From a checkpoint of a small transformer trained on Wikipedia: MLP 1152 SwiGLU.
Each number is 128 + 32 x the weight over its row's rms, rounded and kept within 0 to 255. Layers, rows and columns count from 0. Numbers have three digits each. The size before them is the row's rms in percent of the matrix's.

# layer 12 MLP gate, 1152x576, rms 0.0439, rows 1139-1151, columns 432-575
101:095136203123135134112132100191119151138121127142165146125104146158128075084097081149074158092095130148120204146165074157193130102093094145131085129154213120110172083136170131105068148127087108089132182147197118170107111132143160101125172110140160102135168167112079114133066121084126055169106111200104149131130093087074164141084113164116104136171111068099079139082128118134112088131102116107099053085106133102115069104128152076130132
097:132128138192179137103075102178099131161138157125146095140180112148094114140109143155121149180102171144100152129145154139126092140086109140179128139132147133174121083139139124108128161111127145106158159075175089160106124174150145099133137139106136149179102131081075109103123117170130167098157163189081112066105152113160127110134154100133075134118138137214112092077136037123136168086173110157123123139120153124118088146123161089106088
093:159166172071111126107108105103051119139104164133161124147188098129095101159214094105206154106143157161096145076154121189087096117121121165130119144171129144124025082074129100110058091122112118135156128130174097186059058114091144155197160062158110114128174130104145116152120139131118108158160125108170149153133163160161088150108078120122104105152104088211123154145112155116155122138164113087135054165175070135151145171140133103134094
101:085151162193106149075141114081073160155105099119117110121134187103080138159138134103115112117145183137100116092122071176152072105149144074187153089143095130196095158119111071146139109132106164101164083169080107125132103158106140159126141094086112213116124102163065168128131136121129178123118096109121168129158112089186152112121170124073128079131139107195147159136116146123164091125140147165153065155100102137135151068182158181151163
102:148179212150134115144165123128096114136133067165091140128148132138144153165154184171174075142097076156144130119150112165131078096089145146112173161102154153111129147097089151137102130094126163163209078118174147178070132139159105151134095106070096074149113127111083219176165092107108098149109132145104159140234205143069115152104102081092148092139080090179116086090168127098170123182101082117144098107182130144131122132096117126161085
106:096193141123107177172172151166129111144119128066173116130143106168133169114162129143155132104159147131110101137160147117015154087141085096137152157097104144158145158126136147071205117110120133132125165097128156141108138180142146121137116184129087075104151119072121199163149099110125105182122107146086102133166145139172110206102100142120112107160150105185097100045184101183125051106141114127156174086151126147131139079092171211118067
101:141125201084140098207132139093149165200130122112094105143122092126126113157217116156115184148132144122149090138165090187123108135114113215174144103119127136130109088109113100115151092121078141142161119142120094038121160088130203120175184146159110110149127066165145219097082096107080150096146157112081125137176140122161095139076144124142114152155131139120088164147209114126147117159129081115102138119121143160111138166163168117128104
103:105135089088124103075119160099102169165117129105121083147107137169068077138161134133102118063105114073106172153107115121088082125160178165117102168110087106192089136133124117056173136127156142175071107110091063199139105086096120151099164180147118098112162131147104142123139113124141133106111137152100164065117153082096132068100141126082143112170085159148128116157103181126148172049080119082129093086122109155152214104126152163157183
095:117154117096139125130183142133171114110121187160152136107132078143132124139152095152155142195106108129176125089118148187145124140129086132112141114131138114120145221058074086127212058164196170168120154123118155182144182150092131096142095157183072108138143125101109106076137072105139156123050146157081159162174198094136131127121147087140118114146090115141184114084181122155094076092164083106120108115105102139169058121130124121141152
091:086088175131166094134082088148182089127116157126121151138104130058085110164158111134144165111100176159131207095113154106151114122136139194090152106109071084120084143144142117189132197160140095121158082088161147154079079082159150143131109100124192091100125126156097139126111194099119169144095172124121185148119142137059175129117130116106071128117078091142099178133157109105135119093163151114169066098100112142126072058059099124192178
102:139118199151132127122110151089096151148099136178193160120096168169119092195109128134152170137154171143122132167226148130112104092068127115133143104077129132125158088125075154126126100177153149130147087150141122134118122134178096167124208146119061100090128112189103132112075118084114153129118108156133082137100072137073150085119135046084119123129106131111157171115146030105133100123182172123113119095173105130171175089150116149127145
097:109095106097123090102085070150176157173113147096154165129174121149219124178099132071177115161091136143157163140165109159096084119114114113091097156111133166114055164179135177111174123126156167128143105166106116135123133106081176113125053119142105165147235120109127055095127121126044110121147135114124159119141158116174137156174158109212151146112144124157158126154112121057144127142130085153149089033142125071109140120128122176118111
098:129076156144129114101162148095175174097151074165132133170160084182127098118106125113122158135140141121119082149167123098103150068073119164104115167136161125155179137129136166122091122106136104077121174159087148141117093056148143088100179103113079113121138150108146165153137151102086078121087100106115171093135157145161102140066118059144161144166184152096224197089180117099174138151174109134161087109101117102081094079081134115131098
# layer 12 MLP up, 1152x576, rms 0.0448, rows 1139-1151, columns 432-575
099:150106181152102152124112149111093105127165117123110146114152132170122122073127143159137156088123128123153083074157084114102087109085072101135140148102127133131122148099140142131117131148145123135134148124128099173101099130155117147095124150169137120143120144153133111069094115112089119113112125175187131113155165146096120143109152134173143049088125072129128140142166125160157134125091115117130096154107105149146104088142122145152093
099:101083144144113180138120090141121156111146139135110096130163128142095111132087144130162116101176102071116124214136109115119132139111102116092148071162164170088098101207120140098110087121130122135128090123064134162115050168088130097177106112092107090075158134108136062148159144184159127086103091132118141149098116080181145073170127095115127068136143125110112139146163123133143154140092142115148055086108100113066124151121080159071101
100:154084183100121153104139106098095050120103149136081101160126158127134082126180095071125153164170154155114109088121094096080151128193069125163148138112125098132114100102090134142057102180076123156113160205190119118087138147143125195125151085121147108154143101071133170146121160113111138182151136134183127122136107128120110095134091102131211171200080098146103189140132099129116121146138117139144111185130123075193172200165126152079104
103:101119096134150122116124171142144107152158128138124124141113105117158096097133095079112118205116095102162172120095127066116121145078160129172112142113103214043094152131143130122108132121126144143112138129175136065088104117057126163136130168117054147126137129143110106103129129141156189090164170093139121151156119124196102120089070142084124151078102125094113121129125138092150134085135150088140217190142113121132080070184085166102113
119:127136165113066128160130150139078083130078096139086184122123153183086172093110185155106070101139115164157162171186072083129105132147155085092152138099093113145129136065200157134070130095045144116138188160148146152087114182086111123148082089064157113150141093126141209198186127160121149097117117121103153104194137130078109146082155136095169139120063099138122140126194134107116089197105153113169154160154101178153099162160115213105130
123:137114102107090059092087103116147161121136181180166182127115181147191097126143118116106174184163125096109145046129136124152091106124135176151144129085134129161159099119115100132046140108143172087104150177140124103082159057131081138132066103128156238146136143161063101071068098097132149140201138094106148141091148075086165088111089065126159170125099140095153110142115177079196153127117092079132057129144134075139135139128137101155112
100:107089077072118150205141072128096101108126128087108148200108113138201140087154059104175109093127100103096103155180100153095112144191176187107123182104104100157135100132085100145129102114119153160128119104082064104171156110151117100154173119087068093097153097121143082166098182121124139170161059141189040123160128120127137137182087108141142099147118156133135123128097177097137116123114103125131115126154074144143128134172122141115086
103:119110065187156076105170122102065114126090134161119170079121096187103138116149192171132123145101110159169172140122162122152132098142160169115139124190103116168147142141145155141172082139185148091116141128095174144073133124114152086150100079082082169125148104107180141205117110096125128143092149106126137182165147106113152141115180144072139088118169092148068194155116098135119086109101154128199142153158097182101159155103122177166106
104:188115145096114146124102087140085105095114176101127094129123102080137161124148092130081094134155114144107153106136140117119159146121099110104177110097180110152098064109133082190127138105085120153144077098133109113118170117124161133103134167115141128139190163161155212111131060126178112181162145127136136079101174152101121146145188135064136133152165129147027100133147073111119052093036093083105032098134166141142076176082123144151094
094:115170173175150144135124175112123149165106196117173110135106138170165094116103132108106114141133098127066099129121091118115113151103135142094074127134081160147167113105130114061125084139092141112109179122162142062092177122006112086174139114092118110118168151160115165068162125145126158212142144141133090094137120139118170164055115163156114153101107113190093161137131114148131117143111111125089142143130157101151163089158116148077098
103:156115104124143145112110111106121118169090060088100147063149118105043107207096121101145190112065122141132082140112180119115149124103115108093125114178175170103098160162128154103151089110131103092124110111116183156153158120126158111128101127101109143135141162164153106161130092138065188047117206184198108147166123105131127149135114113117121086161108125197171143157155171096139159101184127160161142124091086112139088169071054174150113
096:138156075162109150198170175155080145128068182194140112117167088121105087116153065146092091157161142114072060117133140124156113111126131060161135165143115110048101130120135091147138155097098131108173157142135127088159122166141140159095117124142118117079099148168140138152117088123178101147153130127118082154185151136165116086161125131121088116104103094084100150127135087163135023127158147126031149170114098147128128149201090111181133
100:065133164216143134097119145127133158157113079121153144125103117106095143171144150071131184129113117099143132143070125166150139122096130101187123195111118172085093091146090107111129129060144173134170122109177099102106163111134139147142038060155152124065149174079109084099102158099088124131162085164163164076155134123128114153144127100122157153110111133142115144118129156089157178157154082105163133100128107169153127137118109127179158
# layer 12 MLP down (transposed), 1152x576, rms 0.0421, rows 1139-1151, columns 432-575
100:159110115128110124158002136137152142110142121175102097181169240151105127081098116175083135094137149153126123166139160149127093101169146128140100137137103147119143134140068063034096135185120127127182126184185157241139124131123076077112121162115123101140134151125141183122135127123126145122115161130133137120174119120097087142088121107132130133180165075116085118140156107092139119089146122209131120084158145156067107160159129077100152
098:141082107127053160151115145084103134102154104097145093107121118143124164137141132132120122182136157135097112186134127088120138232156121172130111111131117115080181132127120167093086156125171146150159168128099124108167166150152185177187083115151129168131119061136088148097145154143086123129130102121089103108122128089142097124202169098078094112187136071151135114125068146115147171100141094103108132155100148055107203148103168094148170
098:130161103112115112167161109121191116097149174083146140155092157159115166154152127109067172136100119198108123163136116096179113255120093138144086084094130150126203131158199125131134104145175125177110124126138080123179152150098127176100129171097141092163123165132147126102136165142151095099136081140138086094112082122166096117073080110158176121130123128167161126135070104151120099120122165163163137136117103105129177106109166125082193
103:145125130159154159150117138153179102154156173149163137147169126153223073135119141085109136138120132180120183098193118125152167117098099138190067132135181188121106124136156129049120082142153069115146139068136144088164150093100122094110108165123126097175173077140094100143050137132152072183137146162155103159167167119085150081104126032082155167169142154116065146096126099184142136132127115100082150142132150140089129189147099117158121
100:092111174074094153116110091095096077130095092099096140118148171140089138090170104102107110106151125143136120114127111126101153255119137079111174106130093174147121125153145086119096091124102149170120187135088125148096136095119155130145130149064107146174108152111128097149120182171125181092200143172164123152109130099093163137052176129158146195134081099119109122110165089134069151135073097152134113124142143179112072116113094173102102
113:144114130109114152107120152137135150087106210131133168126069122115126134145130149160160187130176145156114112165078117169169119059158113140120173109099100179173202110109128037118074085116124145084146077123174168138069119102133080145093114097115122146170151115123072124135096118113160138152167119094080116104065173109131195090125130094122158166105133107082140197176160124132239161095069119104112139104150127084133157117125195092135078
101:150098135100130091116126095173102150131115173191148093174044161138076094134082130142142127140097149074106116120128116053102109115123139165094092086125128123180164104122135149076114159142105133099114138109220182148129124123124135168157156106107150131111132104128133101181092096116102156096148144128180156106145093116189194157134093177157114123106107150159182114156190075124125168172120079110187147143144176143136118056141131071141138
101:173169126126181162114128105087122149155136119227151134076167135165142091153184122114102124125043070117172131150154200120122093082163153142169123093070136109142153111160159132144111115130098106162103113195114071187122093118181157159080150111152169129140156152106106162134130125098149114148113099116154147133074157099123123115129122115127119101145142138139114182070150111116186114157128078125109128114166188150098119105130158165172152
103:163138170156122136168095152131107176182173151172149106121135082131114131143137105089071151148162132165128102142099097110133099233149125104171123156148119107146112099130172165168153155098071128140150146113135138093168109182160158126078126108174141112105143115127139176118098082138153141193091130089198101108093087135138181144148105125102115115116153121068079183120177110138172144099061132150144106150127136145186089125133118094085112
097:097119145137126177141158138144133134100114102105220075139121146136138065116133114149131130075130097112099125124155195132185138106122148088118059136100168126153168081135121137136098102125125124094133157135163123063158133124094102125144065137129143167101154127107128136120100060158138121177149122135163105171140101132143115144160102158128130137150108079146103111098122113126138106198081149108137110149150105118116111088097127105083157
101:146137117055111097135150182173111101162062145101118127152130139083098134105136188119141063126179145147148109125121132124093207065079156079155101117094149095170108166102177159145149134141126188070137160104082152106159117112152167153117080130190116196124157085096126138116114103135140120136169157142195163098158131123083161135153163193177163107145067091071153139063080155161144156091160065092149156184078087144105168156148097165137148
098:129139123035100131108133104161077157133120149135108109132110122122066186125133159118174132088081167095095137142126103116093131106101142120119081100099132161128101120112170152088143146149118166106097095097128192162126110147149179118176167144123157131125151159194137112178126145138177136147113176116128180104160133144075126098135113093103156130135181144073151099138143130139136081126090130075141079154141101115095157119116059076144139
100:165131133141130073100070140155148181190117152128121091155064090177128094091103145091101124135122097158137122107134099117108085044152099033160107163106112183136142133097111151028160098085168164096114131175092126103149076110174128151134150143143131123120130160169149111164110139049083080122110162163113147160116039137209149167095124105148148117062176137133156145167147147111085121180134158098129126108109119058064217129072142146136148